Weights of a small GPT-style language model, trained from scratch on English Wikipedia.
Size: 8 layers, MLP 768 tanh GELU, 4.05M parameters.
Training: a variant of SOAP for these matrices, 149M tokens.
Each number is 500 + 25 x the weight over the matrix's rms, rounded and kept within 0 to 999. Layers, rows and columns count from 0. Numbers have three digits each.

# layer 4 MLP up, 768x192, rms 0.0826, rows 89-154, columns 96-143
515508513438517499500443473467511522468534535520492504497476523517483522480466510477501504461458467501520534478463468545486517517512538443500492
478482485491500532504504471531487499482477469490528506509496504513526501490516518522540514525531530488506440453442442504474492511499483572498497
472524516508511519544496497501478537510466529518481550456529477482499495509509531490493505489537486500508467508499509526533508507498557508477527
486498517525519520498528501476540514518491517498484514492488496502489535520519475526488453487507476482494493487489479511509448521507531521519507
502481487487482525525480538490507525553504477487502466462523496502508503555530485527499511479469465482499486460500490518529461493470433501541465
504480526539449507507492476504503485524483525517555485497503529480507481527546542517449476500432506508505450479509499496512555538465508515487488
453505468543532542538528493528510483500517470499487517509510514531516526513513490489550491471519493533446526468509475486495491449534412522497466
545490493491497478537501430477481467534462525504473460508462508527467509485490502449458489504541472492514548457540513489448537502526517510497539
536529467491530481547527504500489502529515539544502485513516475517493546474477497484528506497564517453499469515512507492464529444428543527494523
512498496522501502530478481506510516483501502509475496526469507482492508526483473532526530491457482502498475503488482494514552539568507489500514
540529522519527517553493482418473502494504468465514462501510527470525517465515518515499499475487526518509506528476518489506453496506507546499522
557540497497549496521447515464513511507497503507490461529555499479538479514515482494499509410458520481509536470477483489503468489496527498506506
505481537500522479497503472514553513492491443509458509522510512516559503497500537511502493554508501426483497513509454485514514534506462502479510
497527469491532468488491495491502520501468488480469515489495487484503524531510485510509511484485492461507530483503466515541494484524470474518481
495511490462500494534480485470473530510507460478501463528461534478480510511524494522510503489510480519519471452486445459526489503512512530478511
533508490523492552479530492498507532497541493496477515503554507470459514495486560507512498541491465515527462524487504465499537471486475524470487
495472533503522485462481465532502517490480499534494506482475480482512516453506487480524505545486479482457512507470486505422495515493500491552528
493478473474491474533541502515481490513488524520486506473501501486483567513478514501492540492514505516489481528491541493499519498431533465500549
524474479447525485488497510510530520543498484485525492479455433482475484497510537527521539504530489490531493519471494490483472492537528501458485
480545461467514504519499496473487468498502501505505591481507503492518494524530507474493487524501498538487493545470518515486515503525448490525504
476517499488534522519546497482480538494516494483447509505486492465535508509523534484511509469518491446474490530474558490527544518508525465539477
459536536453530480481454513488532503516502490487503501497514483470536489531510493497510480527482503490454512472487498529511529475438515503508494
504539527502452537464534499519499535506530476474508477535510492486525494497478505500500459515524522521537529486508527471490499532496479486478542
459514554487492518464506502491468519520491507539495533492514485510528496531492555491492469511502526485480491436472510512511480500477494489540515
527503486458521454543465507500499467478488534540508485509450510535482512547459489508523564444517488504513466508524478481498457521506501493489391
461554499485496458496517493496464484487496497473466488462517491539485519492535497513470508454474514475518532485521512496497502555550507485509482
471492476528498496467452450486548529517483527485542513524522491477524521468566517525500481479549504525463512517489504447498514532510524442475440
479486522530498487499508489548503537488506518478489512523545494497539473458493493524490497489529425503481554487475499474500474508496472482517522
514505499532545508532486498506510440517505508518485490523502502472534501537465485521502494502496493484494492507509541497496457484486479561530502
506497471546516519519457497500494526501486519540525505499525472495497447512548480520519508505530477505516483526519467481549464501486495486519508
486488507482521491476482518514441501519527503550489479532484469513475523516476482474495493432491498537497466488479491471488513490516497509499506
478496492502485483491507550561493459473525496481507489472539498445475458514550530498497488439529523495532490454544466498510488504468522479478558
528478545497521460526511492474512512509490504500462492504527469448529519505490517539489528471519468489480481516479500476532492463511532488517505
494535499480492505526482472445510513539515518460502515506526544533527518467548489515487512513499508487506454552525507445472515510545511485515533
510512486515534511500481490505544470536544469527508562497516494493476493511496524458472490480478499467532515514518508487483473534534513478502475
490534515518476453519555540525511522511468517459460474525508428494532451510455520493523522442511495488529475527511491512517496481531502474490499
498481497541468536509488451481468515574521504511478496558497517478497466501503459506515421543451535539496546497503506523490506496490528517515446
527471445489518530465475480480516545547515505491512488580492519479478488478527498516420508475510489499509516471497481453500526555527480484489487
526521520487496512473505474485483514491531452479513458542488499491514537512516494497494524492539526526476477514488534493528495472516463473523501
505513494496481481472551495510492502473485511485468527509496512532465522521522515519494540491462463530474516488500462532524484535521464494507482
476537535479473474530519466520512479539535511505483450478463480459494495545543519496488471472477527539485512487518513540506496518486505522475501
515516503491522512523500486482479502509533488514489503466508509519507481545497487450506468481478493481499472504495520479534513487471473503507497
484453447480498523512496476468545540488474500479525455483504548492538488458497496476472452493452507516445535495538514490462482472522561528507521
491539510524476472527525484531471490502557464488463544483532502512484518514500518494489500492498508522444496501495509491503508466513491491497513
510500508488459533502498459494516478468469448510521496466498551506504461541542507453530461497494509482478512529556539476468530457513449468453484
480485552497477492528547490530553466522492477516504437528484503493519482524443516490494474511521510498512477517488535520472516498512482468505500
477485481503531487477518443480490519462470494483480538467502524512486504473492462498472507505485460524527506455457502526474491498518497521541493
506477526516519506448513479482450543446504464532491443524496471453477507485500480499521469529464489489494462537486527516525494509523496491512530
552492510473479477457502533484492476508494469450522510513537519506507522501466532473502489475478503521505498508503500500496483488489510483532496
493492516519487491493487503564516489469456456444528516526541514510517500487541515478481525505498490519487561502523486468535507500532495479522506
492489478449503491497459424516512520458486504504512508542474463516479476499502479490510483470501481533498504476497455483527506553524475508486488
500490538479470532489489498563493455486458523502488458473535523510482452488522525501543471486525519535478532487553531466498552467505513503501506
473491500513442500566512498418489500526530498539537543498507490459508509515497510506456499476476475517527500505511469499486495439480491477513490
457506550493495495502496514491516484511474535543505468504524492466517497470471539523537462498536502523501515493437507523458484491471489503520476
492543495474473503475489513486492482530500505554473508466481496548481518509513499522466476536488506526487486551461481525508495470494482510494498
507511491487566513506533516450483481481517486517505471514489516538500505504483501515505484508503492561502469476538502522457479508485433501515508
583509446481509533522507506514478471526502508535495472484528535509513509528495518502495486488525532485470507473499502428504479430474510538520509
505496478524506499480512450493485511497529495510458516469481508529501492499521508496481476494485458530544519500490522496526512500506495532479495
518517534485456519555503497462473511496477504518464496464558497573492500538540460520513523479432523528542543518499506481522504498501503507471521
434498503537468488463549484538510511483522552548468512506487499529501492492471483498529486466492497485500477470514491484481515512487504499539487
529489468508483511494503470509521517536506467536504543476495541472478508494496499483497465510492498517516454471499471529494542469486500490514482
500473529458484490490498499487480451530511529474506536488483524547469540510511471489504500510520456485473525532427531552478539544473476490503509
463497515511496471497471529504495456470524508537502510509504487527524515484516493524501483478514505472484478491534501497473461497480497490541521
498540497535450540495484513528498539461535475521495532489497476477530473500440457509452540452504509515483514458522486533499530495473506529553472
502484546449530510510546495505532505502525486497493454494522502504540494520538493519488498511478480466448500449533543508491493477489474450517502
515529515481513493492482492518495512461555479481489453518502469513467554497550489514504457480470492532524442522509493463524474509563489516523496
# layer 4 MLP down (transposed), 768x192, rms 0.0533, rows 89-154, columns 96-143
501516510495521484518546522529499499488507525482510508508444511479547502466527503522493525487492474508487495524508489486551479475483468504518560
505504520502525491522490516520478521504460490488552491475504465492472542473529550483516504562489474517506463479514507502493537507477513527495483
482476489492468502501475532494486483495520522504537506509501476467500518522481453504499508505484509511446449480524517510496494511468492527459437
517474486501494465495501521472535507501515506563510466460510481518532516470505492529492506515455467453486461516579490499515499504559497490487485
539504558508493460517492503440495491468503479461514479500501533508560489498535499455503498471511493521505506505534503501463494524440505481539511
465545521487409497522501444496509511516490478502509523509487462477494455504505502485499534508499504468485471480487477525490481507452531521466511
493505508431476529510488475477538511527496485501519506474481457516498516503498514465504467519495503496470490462487496475523496511491497503513523
499490508483492492523495504490523532525560493454499484458534489544547501475478469480486476487546457486553506487509477526514478550520468536487478
541481494518526510529480533484549482502527488485477474553519503512482461473522484500570454503486485538502477479478519502483456488492467499428523
503527538514525562513484507503529521487543525524510483505510499554525530515529507509490440499452511485535499488478504459492520558459504470510537
477475533551455547477482501498484477503486524522556541476506445530495493484446495440509490501493493434447498489540479541499480476500474482493482
517467524517479497477464494526509503508527492507507517482500497534526492542478497509556477485481509511431474519493507580537487501509503504487471
516511463537469508473525508502475517486472467506499496489504529509535518530521485519505535515502488483478484515518471468480486519487527448499521
509498491487490515492498458509546530497480544518540473482521523538507482500528492490517471452499525519496553498483461483506495494535506507499475
455464513481512479544467461462525469501549513513469530512475516504455513537523545530502521516510454521519515492482474477494513526504494501550505
510532473477543489507488519496514497513516525483526510482476492521515480481483522479493475466501505509484504472518508539480481489467477499487525
548516517521509503525478505483492478513499495518512497504513513516503488520518473509524520490506496524437456507497484469537490501517520538510459
482506466474496484520502550495477530468471531501502517462520532516489538473490500527491488505524545506481489473500486496485548521465474503480515
486505514525496511480504535529474498482499444513485485510495505472501466512475495441436490526450475526522437478492511509492498475515481482476495
466498518515488528488521572517486539470493486483476478480485526491529483514519500513536497511477517579461528494464499515468478493509493493462482
516497504528508461492534493491513483512478463506522478512505532475486497508525504543522519498476496547545501444494497559507500506499497484579509
504522485528486506475507498523441487495536519504450480542484493428488552475496474438522481497530504518502488523466516492555460530496539477503539
495516497526527489522496544480529485497455511566499495498479513532461463495527493498549480501521521487447521518522503506517499458525507516510486
480483506526433523496517470487504535475448494516496470469512484472485501453504493486518495507529487485500478498493466479478480542442494488518513
492500490450493488479550504513483474501493492514483520458468502527508496518514485522496495493520515529475514496497463540494524455501492460491504
475535493509533487495533521503497530495487517472500564482513530470456522506468497537500561503476483473502497479489556479530494508529472505500522
506500467499526543555501517491497501504476512491504480470483467486510539507526510509502528475480471503498471501476523502497502539479513507473482
512449516531512495512555558541491482500517497506497480506488502502567521504503502495502526512478498469486491511486494456490492532484472481516489
525475536524468521467499486538496459516515477518491471430518474471510475475475492479477473531510511506515485446485495592518512567444504484554473
448529444498472528466475491476507546539489506509518513524516495467499514527475481502522521499444461482539453509489475499502501512486466514537511
536491511500528491484476504463522471517508501497525532461524489482516496493488514474477467511482523532498511506526492519489555548543500497517497
436528513507504503501518510472519467493487449531501509436509476477506504522497506503520513528484524550524488433503486484442506530522542525490457
502487475544453457471496501486501476508501515519447480501535517508461446519494524493471499481488528451525524522497509516492455519538473472496498
525480519529498484488497497465545501452505523495480452509495508493509499482499508510511500474485524459461531529503515522566451508474549540556510
480502561520501522442513553491460515487477511478511485489495517515457527505507510491532506510465512488510462478469501450510472505511493528484509
506514476507496424494511519462523481504491526526499515491504523514488499468480521508474498485516466517509496496486462482482480468488475495520530
513584479495497496480512495460444455472518437517512503505465437514550470445518423528493522497478495489526490471566523568412495522497528473480517
515497514482495538468494486485524497499492503500458499489528512531461509503519495477474490463459500525511450501498499500482492475464456489490492
497498527499495496504506499504496514477503448516497505461469503504523481507479527502463500515536500485498488494475467504507497547473546520467500
526490525466475485528503488520538515500522540478518485472544526507488496547467550486483519529515456465522473457448482493522513474464507467506463
488483493447541462436530510481487504523467503499494525520498462492553482540516475519504519499540513490539491528485485508497486498506518550524458
517470479466519516490529542521519549506538492534460481486519506493493524524494523487484517500496443474491484496534478467473463508472458504507521
477525511487501471515526484481454498566524549451512484493481547508486501507533490476473479517493526483503547456467516518483533554509519536552529
492515517483452481496506514511489535462484453486466472503535456489525479507458498517512513537478520529471484520529491475520484535493463478455497
481509502499542482499495484502486495493546466542482552505468483494502503490461518503502513516495508478442519544509505516497466531490503502473496
473545490484520492487525484479536486473498507534511508518480507454494538466479498502506530484531510498462486497532493487483541485517550494486519
456509528489482504517534468471503519535526485516471523503475548512483484501506499513530558515540500525514545476486455464500530509490512520506497
508504476539522503534495506524449501457528505524537511525477479489463482515494543519548475504497481494461466484457521492507524494484490508471546
490504510446516496494466467501555528557537511471501513518517478483488516477534519498474470497503528441544547495478533562474447548479482498523499
509481460491526518474475497454569514513519511527478496486547462548482554479510520468490474483476505513468503527502486469479514528550512494474463
546469483516483483521515563479482488457496518471464462536525520426515543514508506490495493506446494542499484504487490510517496527480469520517504
530509536532530516517491548477514493527484486494498452503503481503512511464458461523512493502473478474500485534527532509470494502476491513495491
510545522484504492530494500533466510512493489530467465468496492511485509518511491530505554474479489429504438498430529471499495527529499485483490
508544520435485528538509512516469481533543490507503504485459515480504483502502459498490478504479454473469552500525548503532477528484478474533502
503517538478432536529522520480498490526453499527483487491468494540455497435490503500544510523475506477481457567470430492479492464488560474473574
471528485493523485520488472504471507490462473452440527547486513494533511537476524480468557511512490515485507531542514491475554520512524487493499
514488477484473497502480465528498564502509516494507531546493474494482499539537478472476469469503517536511562504552522442522520420509463455506491
488474492481520446504540476487504511506464503504499509515500520507473494466478502508518490481494471500553515532503488505452481503490465524519547
473478489513491486529474462495469535484484500485519495536518516491494490531465482475498494506488483471498514491522489504512515482481473458542522
520527527505493487518457528518516503538558472535491495524503486477532520500473485492533487521472528481523509496529496485491486532515494537506533
502495500494509470511542463452515485474484499535509536481528507498526518458513504519490521556536501462506476469489435489480453527513493461527541
508493514489502530476481531488458542480503543487487447515499506508506481493515488512502532504496501540507519487528461518500519514507507473501488
434524493493526536515519478499495479490452466515504498514487495520540550440509532543507518465522489500505468475513523512499475520508513482527481
523532508515473490537491523507510487460505465513527471543561463528499572488492544493549526520443488463517526508542487475476480508511540531443515
565488539506462479486528466513519497484503466531451532498502471512485531487485499479500516487527503495520498504528515510490486492502513475542490
500531541464487472467481471490500513509513521490512499483482482492482511488485494498521497510498522521532532495511539512507441528492518479512509